Weights of a small GPT-style language model, trained from scratch on English Wikipedia.
Architecture: RMSNorm before each block, rotary positions, no biases in attention or MLP, untied embeddings.
Each number is 500 + 40 x the weight over its row's rms, rounded and kept within 0 to 999. Layers, rows and columns count from 0. Numbers have three digits each. The size before them is the row's rms in percent of the matrix's.

# layer 2 MLP up, 320x128, rms 0.0623, rows 130-201, columns 64-127
115:518451520460410532435527551497481487564442428501517467572495456511484438552518490496507434487529571546518505464462500451511460511469537497396499433517554463565473585523446465552464542476451523
096:508435569411538586528486507463507539503438516562482472532518522529471505498502482508480522569487461475522504534476480482526502393527522510557468568537548505523445443496456532525467536541512512
153:516471487494550500455462466468458556508436429414443522473479508474524495483485515496481474479473461532465510507479505513446472533549494451483513495495467480536458557537482534485497475446468516
086:499439466547534531459514538538489501483507441515533522479504561480538571445457531609413517481520524508460433542500512502547478516567437429477450477440566451465531477508554577476519500443499564
072:498400563432491477558596581541603498566511413508488483449521496460556472496514537502477496484466548501541476489484552463491503549595561470492495477462582504458547440488517505486459455504479474
111:471456502451502499500552480487496450506496497429502458497461481553506514465494472489490492419557532467479465493559538517453480553556495469435524544480494576557468498515529425603507484462501521
086:440583501411441463466531518501526460462451469471510552529519554473529533463544523456467568492529549505438530513474480461486541553545450509480483445552536486485484473490469451528476456473508502
097:483458506588490521469558554457538578537407493512525560528455494462489513473493573472466433478532479505491445517505540481457404521436437533437548471517522557560412504485478520500552540500494479
089:477473563480519550515542447480460536612543523459488568519517515431507508484522528465503454474498498464558541495572525489455501448515508484506444525421535492529481467500441534505523572451495499
097:507446455517479590489551480437491491443479401507475456427465424530477479451495472521531428465471523492485474479495524435494406513490504433480547523483539483547578525542545524518563544468557420
087:484448480501445486501468473376573504454423444501467586464496541425507454474465523505471573484509573478457501507424475497539432482482528441477472484504568463534502491565550502487463503479483482
110:472465498531485497494426505542434486549479484478553549427496513507384440496487553433528425459457474520460527485419503488501463460441511586539472530479530447562525554526468503573486503504493456
101:537431541470471466543492497452501506580527512551466501530493451426448477553561504472457511531461549486442528502534461574496496556551552498548469565505556458502506517520449461509515473506452452
097:531569546544507473467526511464524488474545479505451526497499505492532466540460461483478511577498526461561525525506532469509544488500559551475542437545521498451477425548447478463513488501492522
086:489501466509445489513422484532465513515512539541518537484513525481424586471460488538458519544538430519387516525488544553431512476453473449537572536526528531474527478465496527503609562535501482
106:527535513549535500475502508481478582458482533493474509566454508426539525575563486473544511512489493468453476523478521492631534554522529522553497512436472469534497475575423578497491532532545541
104:498474564450473482484520507481523447513444488511449541447478499502473552457514534498482537554428479457547520586538535528479519489490551416409496504482430481488528437511521464555494517635508445
102:563594550515480533532538466562498510534533500455440445484519434544520595512485509523506470516487501494614447468518482438479537547475459544441537503539497494544494467515509491494490472524533518
110:527488524491555575483513474484475512539518544528506424538500453500547447507545518463481459431541474415539551459535508451499458544445559540532530495477491498545524619518513575554500524551469487
103:519473444571484470463474527517417526538577489475470433462509491579503502535448546479502442517549530443467520445446476515509515487473516552586476431555457544510524453522536516455527495589580377
096:501519498552456478505522444501478451518479504546493580493555426476500519474575532509466478466462600532391442470430537483560375515566479472475493526512469541533426465477498530544529481484448518
106:463455495515440454455594446468548522502453532440514454508481518515562514573544456483547514544519427457502382524446496468478510497517516527568513483527548505524467467495489533479511470493504430
109:543496518514483482462529514532553510504487497571468550544480455472515516486462408493515514524515422526531455423522524503493444467458459494512451479474462466536536482435476494499505488484521559
101:486466448509484530516497484524520557480534550419429462499418539459561410491504540527481453511461548487530502459517485469566489395489566555430487502515520509543484539517463499428427487530542482
113:497478450430452530463475484531521499483511515527500561465551569503490488472504421584443521509450468506450490473491381509462504468564492524483506514425510471488518551573501535487497512558521478
092:451474539536482559492465550495491546545507487538522536486575465499472505550542469498516482575482421463488506502580491490562448562496510432502496508460542556499527541491529519511496459538443537
099:506465442608472507503494533448465440489503515497513498491509514510436469547578525554526473533507529550506510493453519489453381523520523548500526475459552502464526522514481501460456453541490496
099:439507584513459507433478447512398501497509424537525512428496515573519533477472415459469491528510507485506501521540481528511464477429508559497528573454512583509498540517510554486557500505550464
116:477454465528566465483463592490510472575542502463508550487525512460494464464463463519532458493515617547474487454556526560509469508516578477502500457550455477511498452519493520612467503523526490
112:540412475479520438505482530551494526553517540442561504432492504487506537542417489489425491490454439491510522488499571529514449501483502464509569508558486554536522508547523509414439501544515536
114:545525439458497516442540468473497510504511476595586533457462452483479466534417498509436512573410487445505501525481445487509551433507469494516487427511521529503500494541546546541450531488513503
094:491485554559535471532494512533496432530509510431495542548521539581516449528517490537432520540492559529529487509547484498528511549530442475498446479488513503472498488476534504554470462532580440
075:545498469530484496472462507441521485514564497510492514446506428450542535483568538530509502442456534395494498491472522484429520523475545526524510589480423472541446467510510554480511454578488559
111:442504475479500527462475530489495537470560487506578535522498527516521544534504497491449514603488528541480522553475490474499544496528499475477518472480463524533540493499454530490548514467486451
121:554443435604504486410493508531555504486539602533491457498501443460537471541480515441482508509433431459517530462493520432569426442500461469499508504559471522532577511474432519544485535460513509
116:470501431497510528586547504478533498465544474537557516505553519540476462468483498511480515479473499422521508498488498492495497463501515470454501434511422518500524537577516544522454508514476488
078:573431500445454527499495441446546456494497499473555486424497435527457449476503493547489487480483521524404526476491537507484513474440516494536481563555470506448537481503546491489483426572471484
093:555482515480501459506544521546482514584514489514453488483503419454509450499535520556485534497470545458453452525460442540526559554526567499531495482438476504518430505528491538515539445527477500
108:456448451519527433568527508533569546464490443489478497517471530551565577504484430487521489481490499490509492474538521546479448523481498484505477509492527454543549464480481563484565536462486476
105:540551430588482502450458495501440525495532546521520488510565489519480498520451468519503541493536542447490479565514453512459521507402463490557482488519565495534453551460510521519476466507523540
080:478542426432549469525485571552567477504483512488551508502511484515456535447491451477521481450503499490502548448541495512475465504487525487502571514503498457438411533452443568436526552465464516
091:443535520467446540494520493519458577557537534472526539480556450504590486568565420496484523560527450513493482602554516567552478517488487475537533444522510531486546559591524539522509490489513464
107:484515511489447491514497450592482490470520492531449484537513524563471586524502550491524541526502488444539507560516472511448572396480546583547480541480524485489469486475519514462470454601462512
107:529475476439472515484453498460526521456493475527504512522570515556444488522546466448544495562386513493550470467536497503510565454463581456507500489459558455463481500478540572525464497486553500
104:447484521523495488572515429483453510488500478542464512605472581540559495435487536466489511442552469480513578491452468504501467471532504562413506503526480552492471484507583503531509452507510478
090:516531569464468512549480560462512484570421407565492496420443547524495535519508478501454585436406573507468508489415554455506454452538481493500473475558524531519468469481499506597520473558516492
101:456570404527437522534476503506514561515494469532481494526465516494479497530522534491479479503532491521492508501546511488451401506471486455522395459429446527462486508480523440480526500458583483
089:527598452540506486514508484531514465521489518493514540504432483507515478509469436459567503446459581423514519570556487494509571536505468469504484472492511461541505476480548480482466483564471582
118:513485417530488560498528561493559503431527561503491497502408516540439494466500503479502506519466478578440491573506507597472487497562487490515526515491539475544488476485492484467575529490562543
122:576497514547477476527544508423450527434481508517473522515578438496514475516525501501527564456442482460494533517471434544428487527515578443527557519464549508529463416485578580463507446429523542
098:411541477472559527491488458544491579499630505522489494448507532508521537494523511515504501517498513554465420460484495496510487509507532504456490538595501610499563512526534436513521445495558444
122:524498482477510524499543495493554526504477461499549453545520487537533522574484484524555458572510482506524535503526533410462459530538420423491494446511441484497537496557440422484561493543485457
105:487507498539571541486522495537541513531555457506481460480432593460502452429471450559562517495408469459535512535429479550524500505498542558462513476466530555451502533489524570469446546527482465
101:444479465530537485425491507474479538456555591512532445492421544423480530406458520541473547435471491452486560519527492523525514539477522463499387535529540497464521518455481562535513484478496530
114:486387570485423532488516465566518576491522554561484509463491482514537462478476577530475495456484567508459584453533468484505521494519495500435541451468496459467475504512505485530453453521492527
104:543463496531514500512500436475586546524561529530489562489534497483486569525580464487445482522556532499531435487566517493434553523497514434494449532486426412454512487515491549493560518432430544
094:500495440421497466475506518443490437459471492542422542492538450498499423540585592543515481608504490534505452508474514497547473484582489462536500540558469516487493471508515487601562446462539494
072:475474531514478513480468495453499562519524439463455471511478494524479586546488558492521472522563465477464450542550471511550504586492531551537451552494530473528529614449532457456501409529553481
087:496469520464488505472480466540551456593541523485522476471545477459523429525514490514559483579526519497464527538540563546534505532399564504437466482489497502555526512480468486522410495544484484
067:489439492451502448476522556420435518541530403520494507476450492416484499519453518520501510534503525469519502561512477473525524505487501418491529489609542493503543560417526484568533563472489485
105:504495522439442477473530426493515507487499551514542538549512457463469529608524495496509491508539550494464489480494498502422502502402431490435523479446457493464529496450489517455533631583488542
124:506521467479489516469548525479475530454507552504422496599515595480457490545518494486484535513442429466500497494504489517480537518534488518452476508487442513449522451494609484518538470462529495
112:450562516475472625490445542485492539525452469537430501474459472535514505506589508471471501508473499527493501539487570595506442511532495495538502555454493492539481484441512487524536525508522528
081:491512493558538486462544467420490540564465482508495502517500469510478525505534527563551412510424575434454596493447500486518493464535509478564466469459539505509454516458437494501470481563463455
090:450485480561458523514525438538514542446444497450488491528556473431517522525486560570481483570540458466460511524521541410439511492445449512458486556493448498538478520501525509438501574478423530
077:541532443513496581529450563525570448546488510463450486509496497546494516519471498420549510569467524478501514547579521524453544486538529497472516545455528531472541433494464519506551524520491498
111:455553490556436545558532585534509464519502407480509503430507470463566519527474527493472444461438521499464483483513498516580481540483497493445451451453576505524504514513485517477489508585564475
090:492478409451503528653524493480477493414480510482494541548450501467477504508491515555456494508448487473464444500495492492515502503476490597460527518454537534457581526506530483497515487544508510
118:526449493514556497493396436471450433504495499530426487468534503509475554589508455507524568547458502453572446500469489485423578523485478460516569420586509524457464490496515519490524493539518412
121:423450537547524484493455476485436576449492517489501572495519517553565488496486474485560510473461506530543571493519510508469535496460521541429570470502503546493544458516426461462506538432497424
116:607501494438494540465566511505508495518531436569517470522518466474470475560449474416511449522527524500449472562540487435478480452519497565453500485512487389505476525536525509471545538513543525
103:530545547551472437580502522481547533493450525498517552465445488480525591505511455578556550545464480475496495537456477505524549522571578527526536503560500512488513489450478538530531461555483462
# layer 2 MLP down (transposed), 320x128, rms 0.0519, rows 130-200, columns 64-127
113:472497529456470537467515444468442467478497461458532497491488533496539457515504418476514458432492533494501484528468574473505440483564539479500530446514516518575454528478478511566545491503421615
098:453520560492435597476488528510529496497420475539474412548484529486553528494510525480427469502485454519535513496489486469470430489520522505501489505444518536476501492490472481524565597512496515
143:558524509511460502538512504481559480486570517556533499523525482479480531513471511505502540559507508494528500516533489545555582472462515542496459521510516492462515450477523453533513552514494537
092:504460448515584531525552546452510492491524459565491482502564493451572474501526439489530445495548446478485428492511519529537505456533478448538558493555480540520457562473496489504427474529516532
069:534519476524574417475473461480475494502533528486507590548518460562483510453577468490468477544479443470514529525596525530514501539485466400456549510507519477507459505566521508521448554513545524
099:520549516443587468480535461476463464508522513421453458575526508483568503556474530521572528508483502530432529420454480548488481484496480477503466400470400538480553552507532496540512469476446554
085:530496495504455501516562503512503489505492520510560534538560458521412485517472442541474536523480522442569482517523508516471464509520454573588485530446488569533504469480412557557464473455476550
095:498495512537468458488507467427506502496497513542466535553498552457514519497510496452512432463526495530429446509532508469474449492519513513523528505403430477496411498507501518488531534579540551
086:478525534556538478485568469533483531506483555368513498509552477471479474551515505476524400518494546511486541497442485495526426438473440463518442439495519478520532508530534451500521505480504548
092:474490537510477482539537488469504492497530459504569474484482498536473506489547486512475495492538534536440447557440574477393500484480578523510458560472486583455549537479550566553532440478439499
084:510471468533433540496543480437567567511439518546464484489537510489527494500534531545528504466535490505504452454529432482483462490427543515416504541512598456512552477491470440476498488533558467
099:485588469452518461430535479476463543477553488469546539427477567472453496461496503460476468476480503471498461506533489526492465534531497515477480562489517489441449458467476494564486466511546507
098:522505492591456531527495439435488526497597506529527530542435475533443540553488495417503528517411504520497473539461478466454514471422525517518583519551507465567481493513500468469538472434513557
103:453514513549470496450558543504545530428542544512514512474493515449511503499467487551531494459561370492547502536545493510537575530572567491528500424511509514502520478437449543475496471586465471
090:514521512496467500548469454466447460521536404445486445548477427503490510484498499535509498421536500477447482475512551524523559567540462467498581490558561472479484448502511535456471543569540463
117:485537508479490505507562530525507562509532533535450563481398498548494529525529404517486514548498592472568499534491537529478487548536499459515479474498484495417436535519464558470539545519467502
107:503475533545524474480507481560477540528451509484466488478416464507441470475502501404563496544448543505418513517461536499493496434405530577470474493563471508538433495462522455505543521519531461
102:525573473515472494462561541537500471538457571502438517505532446513516538473539446468560477498482455460540517490503562450492482550507525567456540448600566511545487455507527479560467513491551498
106:450495462483525523476396555517438521454477429549483479506443522446531456532443494467497447535475559463494558448498539460445514472473480557477439464459463552529503546503419556472475537478470433
109:475525460530553417491481473476491501454601484570541508527544498491419564518490542442434472502531541488430477479474453545491571485508494477548514493506451561516558423477462549521524511529511524
091:464491463472642475511463505521490586517530478491520509549498479582477455540528499516435479489503466509446409457479508490556526528535551531499462551535504466511485474446562421502481495508513554
102:520559520571421517424514431485547496529497517441450483514448515539504506469523445464523472542568548493516473538531533509446481472525484493510540523512438509490506473547487502499537550530468475
112:491469480544529518537513489447566526483490549496515509456543466514499526511477473461477501464554533496493520489514462493519554538541506511450515513502443527525464498449496503489434458437499486
109:486507615508467471481416583478536482499475480438456505442436462472510566490468485515504493535454507501557562450498555515469529460534503459517474549505612514523468494541509428513495487499515502
109:528475461456568523483528461489540488420475475538435500438493516519558504429504448484449488530544528571554485474530467473533482512518473561558484539495512493535513450505494478474459459532515380
093:507505503472543541532499480548463494529481544456425485453478475446475452484523446492502492551428499484481498544585528480508529537471543466477516486517499499488531565546468431463531493497440466
099:489480499533521487596474510475508546459527581507508499521487469442490483497473570563480518519554517464541518532516460511426480498461463528566525456520505428524545531475488496511531516391473471
105:474537573432472489541511457466458501506556386496562521452551578546486468485476550495488525457499461493556504531491473556573502471481561479474480519403505598465445484504477509579532477497461521
109:441451523461540458530467566459519504525486500526500518530467479509508448501493449493523570536513568492479506427508497580504502475523441421562549468573533462489547555441475530489575485442408544
111:531451544542476532507496523512513586496503541477551512515528487496496531489480521456447499424480477452537585531516487468456469486553560429414478485429489506495500495500527469401485461614552520
110:525465447452513557456528483490487500503533508565480500489533384515449497493461533541459512532515506398470511474589550506647487514523473496482481460517539527491439528482459535514500475491488542
091:467500493520487452463451439503545500531478502473536528530536524589560490538498575522533489540471479449483511478516425469511499529494495493509464460537490592469459518411551519487530506464526452
071:541534479483481482470429501461497486461559522448487512507529441499496525469523553506478525515466483456421496435453508462410487527466501510533463574488464476510516549540535552503507464558512599
104:476521537489674566432481497487534495494554526464414511534514448518467515496489538492532513550462555521425496531506463508482558553503479504498455436492460528524474564509521489491610482497533520
114:445504465588487503464467464443394459490569460451548537498432486441484500476506491506495535481557541498505604516518527460552556538505475454525564501515493494482486579481510530570538474514497507
117:512430503459577570561522526559562526486481546489523538520496534532543489458547513494538483465506469517444499484524408489497544392493466533504527459518430541493441491431487539553491485529492481
075:433504500504538443482456565500532545584461522569441549539513486460505469513507485463586509535526487469537462452491480488477474440566465479461496445496474535536489552533540518509563526430435540
097:512517547460498501509487553525460570560540487544489491463541456483468449461512493567476501498498468449441476483513539443477505558544473449565483439451464533436461489440526510485442534417497507
117:450481529428485451538504603492506467522526547486458496525574468504489524494523511552512584601448470551492516516522521520519481477488549509515590465493567529504501471537482464548421521519544516
106:504518508513394467428526508492474526525488483477481513593474467524489433510567477567472505482434482573501512527476466583515464549403509563565483433536478490478482508483483501462483511468523496
074:458442514470435499499529532474477498570518472518476491508585489477507491476541559519523567588542448531409472471482552504548483488586453561468475459484523540590483489460488559539522480491497472
097:419439496476517571492494523520502511517507520471565499545573497446532416533550485548478483512545478456496493544467500524586512483475565447481491497453510547424479543542431448543532452556485496
107:502456497507571567507472505534506493449502492466437483496474466511484476540439538488537545466492505562509516471463430469489516469575465507486455432400433459531517472504459520487463439459535530
111:453581545475370457505491472453485485501526472466515546500505578458467501455537504509488428549458461500497477521499466449529447574509500470511540536495459536454533426524471538457563500527499526
095:522529494475440488541506434489499515531472525574529563518485492483494464507524505506500515455484542431588561478496535550490493484503496555512501443441434517585501501570497493484477524549530535
084:463465450454458527531505512511601582547515561516458494442551415519503500519465455460530491441490513559489443563551496460476553483454573472546486568470534525470494465500511455493488477528550508
100:428512472475521521471493481513482526426484531464439510526498540535495488471529475520484462532403528556515428561515559446491584495511522494556465531555506464487488492476527492468565460422494490
085:574471511498534521467482472520504486453517559445457563614436514498559533464507501578516449500454593505482445506474542513493539509468511536482474441509506411471490464524503575429560515508461441
113:457518563455515545506485503492422534470449512518530539518530531467551470547412546524553534468554574480467519475484516467480525529501455493482486500440509498468466530511484477442444475566419514
123:532450510518453438522408469478465503491534458533543466545535515532516536541490479570477497535484440477619525527478486501526476538375497436498430484402514542512490537521472455495492493392577492
098:455467562511380495522448450417517604518480417527535521478467486429499597503523464426533505548482514512542499496522502443466523451536442440487500538496524553470497487487383588546575565490453503
112:537489487517500511473480500438515551525516554487487517518484514454487500458546518491468522613437490497517485439478536418512510482516466493519538458527518496463553522431457369510544532496530438
102:579482528496493493527451541526511463461483506451451578497422444433485484499458506507460468520402551458496482536462535511521541529454526552507441551513506522434496450522453514498470508515481485
097:518516503450478485503542439523533542416545527469538533533484508606402438549421510481494507475516532539564522509521504423554488521549536503475493590473586492526458531547493472522498543563493543
119:489441468476381498501509361487500459528530542520471479547520481432473486460535489514433498468546547483439504521515503460562482554512499524396545472508453461484451497500507563492547546574476517
107:511539512495521527473497434497571603499531499422531498496517518549564466450507536468501547499495437424509467501518546537541540533423479471469514451521498467519444518489437508421421460556491538
100:456485446502549450495511528469494468458449494631478505496542496579494480557536501509541497535501536600527470502494431469474504547517401530485443432490541508492470499437540562510474438525528453
072:572507503483460517578529448437521464529549414519498579481475543551451450487519436522513523422513482496456478572451505539560541512525480475478449589496467489525514538518567490501469456569546545
094:485523451475540437514493486524496453536460439448576457534413452462484500529475577556430466493599526546465481537514455554480486495543515520545478469523510517522443486511505560528536473534505506
075:493451404474489469486519557514440497547518495465439430436473506460532453547465500603496516495515478505445513517505492550500553502481519538553496492507489551492433510467586505592431551547454518
102:455493542460509521526496469480557536495483468507481575497471548453458516518511484545447457443505513510540462500498497537512520532515433435544582529567520447496501555529533491428508513548550494
115:506510517570561487522541533452463529403507472492480500467522576557475542468475430466529525539461441509437501501579492514495554546476414507522525523417444505430546530523479532556536475514486470
108:501444468459484429428438470538420531529479551504470536513451475547510526461524498499481518585593495409511473560504523516548432493496527506477545588501462523526516493504424476487465565571520482
084:540511465545492524461564456512473588515523455507501550499561478544470532513534564570550496523408487477489528473436480456508489507517574599453537490491537537456488420481531471508548521537502554
085:442448489529551540487454472451548535524526529472445474498499445499471464518446502508474507468497484573532536512455423468496513528473522510573487504453521560476500502507543420458453474489597544
079:408425550537493503429523537495488519473438434528435502516492534514483524501540510483561538481511555507493542540546509447467525497469526476513453486485510541578504588586537486488554514504497539
106:465470536458531511515499530403559537429478547501567531529450514513475479512494495491529518423462532449503577513445494422461488454583523536537519451540433488497557456522554487529503467477520573
095:516555498448495454511505426489467423469524510485564484461559538491427468461541531560494435466512540556528447515469537491474513529511473451528387513485536433493541518491559475460547530464470499
114:437470410548391517485410501473513493492589513527490556490512523486470469452501439590573527466479490476500479517491549546511537473547430502495568436580550496497497478544492437426471528451510490
113:436416484481526484477469496520460526470544467481561562504430522529493577536457538481426541526422494533519517515476465529507451539508564519467476565451468489514485447567457506550599411499504515
116:513527441467445597461533526581453498496512462544519483450570525545445455529499555505578499479559595500505500476552552418485488518489439556448522485495485518583525503556479486486528472491459495
# layer 2 MLP gate, 320x128, rms 0.0637, rows 131-201, columns 64-127
092:505418562401543528522525534470530495530485526582466489556534519488462458513490500555570474568533471488526492489495475500508469401553536512574456538540543503539450491549453528491482442532541517
142:560486509529454493519509502458537476470521529632522544528549553481507527554444518542496609543517516489559467516535468504514539474437506545512486507516528469453560403474504510527528535503517549
086:485524470469497467531501430428476493488476549486487511586520437565498436569510476369549438524493427536526556461487511479469559469441528518540570554535406536484445493521450456521513484486514410
075:504536423573561527570438465467506495522546516475513489443499522496493458540506528540527509538515438539500510527544513427450503476533524478534512509482537442501537518493398436557572471505502439
107:531466561529459524485602481474422574464520480497430493521458474501493551557555486483505549421507456537481463463485498517530538475441447555513498517549478518568511513504541557550471505497461585
084:529510421525470499549425539506483470523482534522494452535499472486466481511503444573498526509457516498490435468488564492527495477468558446504468538432504511579470505513547488477503482506418424
089:543513553491575572436551534482487524523464494475460580522531484532494417436532493489487550525501497501511482413444556536565510504556497511471459493567561527562536539469476488506487452524526519
086:538499484475479493507450531584489519500478555510526450496560476452476475454515481492467532451495490607520506502477538446567443492583539488453519528457456541518593518486479508465462555503464549
099:548493492466543462457450514462430418517537498458478479487587477459461522461431512494557529451544500519479490464556520540458494534501457523486480469494490532460517521476509484414510485532578552
088:400561487546461513443526535423571588533540485544496500471547522494552457463533467471473556475483504505492548515513533508485490450487498564423506492543527472564508519585543466514454459572532551
107:470502477520498468446418505544541445509515447463543468493546515505474485438511480436521481473444511508512524481380560515559473417508533517552431487512541437556457494494493497410411533531455450
098:425477471478516480472583497448466498577538546512557497478497527443462530437498525512512470548410498540490484499488494549499485521551562537517550441477558453530492474505515477574430508548500459
105:516437460416503525496509463521459521564503473502491485541465492458500542457572537530512495478466485514435494503415442488519581517521434530471512552433480538469507556459588453501485507420505486
088:495461465496509494600519498582541523460460509621530489522471495560444433503459446491464490466418555512585507519451518469481466495547542459472420464469541509526457545425560536519456500474481524
108:563523495526516484447524491458509564418425509519478481519472519480483533582497471446482496470544509458487505479471500470595528484461549516565508545468485448502523421597427589481434549475530562
096:512529480561457486555504500505497583486515528479500451546480527565451473501456472475493515436493508471481439462509508484451436522543461494519502477510514551553471453516443509442489495450539545
101:466544526572521508554445471458472483544494492459533392575453521476539519493438495492524549483507479527433441538542481516489518436464538504561487494442467513498552504422468454497520601549506502
110:531539497428552508506453530513545512546490488500488528510521540546458457504489473489434490476474464493596483501508471414430516434437603573533496512506544493556517564449462562542481541521416497
111:482494503526515500529566496509498496540397468521458469506471497503465527478501460508536486519489428523519545489521509459470449526497534478459509513437494499471489606522530515532483552491386549
096:523516515458525542542481421517439489535483524465581503553460514482434520516505459542523478542467426519586454490487481536474525490488557473473477552482565469526442511456515441471464530563508498
100:472430459484512429524543508508510544475505506466511455494468532548462540576543449547567568587516480478437517474496456509559500534529521493531498462512609524485505509520433501496435415507477472
118:554402533535473512477450491500489506525551484495460405504513489520463584528485526476429526454508564473449470554517418482508487587504545507513516540546484543499482562528516480571505511390495547
104:512446419483479535506492536485525477455524546451419510482429470478561462517470541525486422476466574481524506482585493537548501415481575483469472492522469528544515488524459413486446483504567482
108:475538503552561429532524500506452432520530515474559495502516452497470497485506544481603509493506461460530574483426518548555522495571522423484475470419504558486488497545499479525525484532481531
097:473507465550427500530480505461563519469485495545587532549560485515435544536488495481480542489478433493427454501457478498517439514541527445449514474492525551500540478534443470565549541508513556
100:487506460436446501466486509579448562511511571513502536473576522539493492492528499460510487530488535456476514458516469510562504553501493442476537474515516453530525449535519438472479502419513587
100:528538456534455516546507540465548441524489620484423485508535421435563546590528503521503491532495468543476478502417505495441482500526451475482457460603502424544474473439481496388445535517439497
126:497512509510586441549476533476511480505488518459567437505593495519543473461514538544526501549474499497569478488466502527502528473546378439534522480527503516550451505520398428456568472507411514
108:511435534434531447510501420544516568489494540423540451525526461528464533466479493497463577462487443456515518416535432483508419514518512511483498507477493521520464455577455470458501514496502463
115:514489509466502512539459491510505531472485509482528461517572549479502491492575496499550436487512464505444487510456468509502477470557536496518533545513526400545525461506572514520501462401479451
091:465484498560541517463430453538463437520533547462537482463504565511568515533501479563510460442505541545509463473494466556534466511537448478495502508483423493549497574510424474562498487493447494
074:427483527487493487530557471572466512492478461444524482511502518573564543489429407494520505486512540518483476455581510503599481529465519491454491406466470455537475512513490424584511547475488571
102:416528529514532534563567522467497510462512506478498528495479489491604503480507462511556442473518514549419514466481397477523412488445559518574434508557565508498498516514484512548503485480501517
116:491475478503552432551538442478508476531478525514532413438465542441484507538411515495550538519518452495576567602466494459470498534546531461474517486533532447504492541508475567530429486492506488
112:517445491507506528475511468573512493582454479518430516514476495481534500564449471557595395485478527565495553497527464478468490550513514466468523508478539448480467515511455498509525553501472542
074:423509464547463530525526471541399510481495502584461484543474499422512510504518477543488430519487451462462480532558506542470494552473518427469503442481529523475489464487478543499487530482406534
094:484525484484474550526446472508549462455530551452464475458488469501459514489459554445523418449552504503464522478509550439524456483468494491525501530530499549451497488532519480487430447454552453
105:554514529450487522462431494505451457548461534538517505486455512515447460491467480539501491517571504536520510550583476472509531491542464485476521478520530510473432500482500417531482478523546558
106:459538440541522466548431538496497503520488558472551507563508456485507576515501417445445519486386531587451474573488497485480477526535489493529515459469552536519509546503475536505465513475565515
079:507467593551467530468484435488463467478527491521422506521485506491556501579505472487472539483542494540534479528517452508476586481504516511532403498534537533512588496445532408540498474515542488
094:515497490480486538517506540460471457528507547478451486521489566546555481512494471520483481481508555489444531401494520508488550521410561482460538496459552463556561490436462508459482487480570541
106:510526484552585506476546561434497509530478512458547482510506520479495419482441456570526432491502523530466483465489553525532434589494460472466511476498492546506555521544466510526558510430533530
113:521484533441466403529480551504538578510547505500553443528476513448415479494527483448488535539443503531514535490581467526545539503482496498446508467490526526515466512461530482535537499510553537
103:561486523531533534403521554524463467488547555498508440485542459503519463443486494568530512573431491485419464477534476483485449537519477418555436544497516461414500493415438560462500503433468523
081:482551498540477436464472573458468470476428457515524467543415579498494434449478497515517514511554486539548490544482453535476481553451487420510499476520494543564520548496505484485507561572514532
105:490533468516490532493465573500498548545557454533494447512451506479482488553524548465527441498537542511529520500534532474465385474438559477491473471425417542533536523484522429527503513498565468
084:490551546487562506575536517490493505515538508542455515501464534557522514555511428431557486557493564462524544507510502482538588529548462450515484443505455498520520510505562424480484515528450497
124:520478463536530536527547534484513492431544571470474443441463553451505481487521428525490590536430451526468432552499437559528587459566544518500526518488527505480492478446505565500545557443536531
127:564514510533548528484527533472483549471453514386456593542468507493483516507512502505563458532497538532457554473474541539474438481500452483482578496474469535489521426440488528479505470481426552
097:425488552428487486546536492553466527472574483508505462545558512511496531537553488541521512462483569513489398475516513545439456560551467453527548560451487523540531531554526419542508446473559488
119:503507502519526419466495510503512515572501533510572544498534512542543489533417503545509473491550396607492549564520475442445433495488517406541496446462449488496556487574419478515546550490538454
100:486481548467489466396482488491548528471475571519493479476501436469449496540526499465447525505535404567504485520581492493459420515507491514581512517462544440464510462472536506488487485445501559
095:459527410545571523437475522549453485500606536507541455516435528490434573430457517477509484464467498480442555481539520535548451479498480485504508527468540467466518569489539493517555513548541517
123:430475456414543502460517435463513464556498534524528448532494570522474481473404584477568539420553445435521479533558540462498431512515502499499488487450486556597517468508549508469462513554543482
108:451599490491493534540514555409481516495423519493503465523446478519471426482473532526568508471425472479448560519449548525584450501456495558521528403460565543569512526468501487490436460596569498
097:482522449478536508476475437572499504460475537449506466529499476561507516489499472559473493419539423475505484463630518491437440470485515580538536514520501555530519498539498557450491499449518532
074:467542481415540517490543543543497500465546525557540576497531562492467448476569501468499461442505541495483544414446508453474548473552492542486507466544503522500506435558428517516470493493466540
091:494511514471460568474473498481515474528538486428566441527526452441447465463515508424521494530490562504522525476542513508544424521468577412497516483500462509559520526468437470588453503528534538
065:519508546541485541533494460548529461461479596473533475597545492516489569505557469458516497474502480519500455454496533518469470530479481566492425529423501487500445444566500541392441460514543542
109:450500536540540489465504419489426516500527508582568602540532511455448530482561501468488528488463586609414464488480481517608500568488453506449496488494504474504457485496546529524505514603504514
123:572461492559434518515456520533520504562453478552505520430473416579423461478472566463512492482513552547503518488505531475541510440539550434494553569529451588526510563476553513561461531480501519
113:475550429450528550532489576463508533487536493476582528391507477508481518442508520559481572515473519538435564506406509516532467541504428441499521465434515526453438471463524484524480503461534529
087:486567574515472520522460489504578569469503506573442460519513465493457528501549535470410498501545509542524442472462537482516528490526429485473448523512474540494554564440499492501504435499498559
083:587543527445491486473504586481531478558504494546492501481478553537475469497502482432503475418461511496533484503530519578554457463496499452560509440524554493494553474434479519525501448529603476
074:570507475440509542547498574461510464532572507530463454510507481470535552480511478468462562498506578463465506533507525472445496565585452519490546524478585508525508547499511563501539464444504523
107:477541471504481501492521484445579489509583446454523505434493478484528472537463491461461528450467551489517452516560517541576465454529491512516380482451497486486455477494533479511485534487519486
092:524457443526421497574485543559417541443436533460499490574461492486488540517492525514495564452476473456496500530482432528510539490517519548484510543455491530446535519461494456475465482535499588
129:555510452481610494489500502469519572498550507497514494518498525473449562529472426443470477452500486470569481509505485539456519473528433480534577425518494499514436556542533518508494528493446583
111:453477426498504441502481510525464504427532460477551531507609472529543511463451505494527498531458428494464521501525519503511445523516489449432516520500476509444515482488600548444441537514595553
109:399413497457531491509485465499553514509579522433524528459446472567519470530497526517557520491519473522530559525524509511473526470550539435501616522497554484530460461555425464539509489431545469
104:540543528495547462466504471536455491499556520452464404518531523485525525523464517438536535449504505435553547487513482503538521541488475471523523497500489539522533549444472495489565456455456584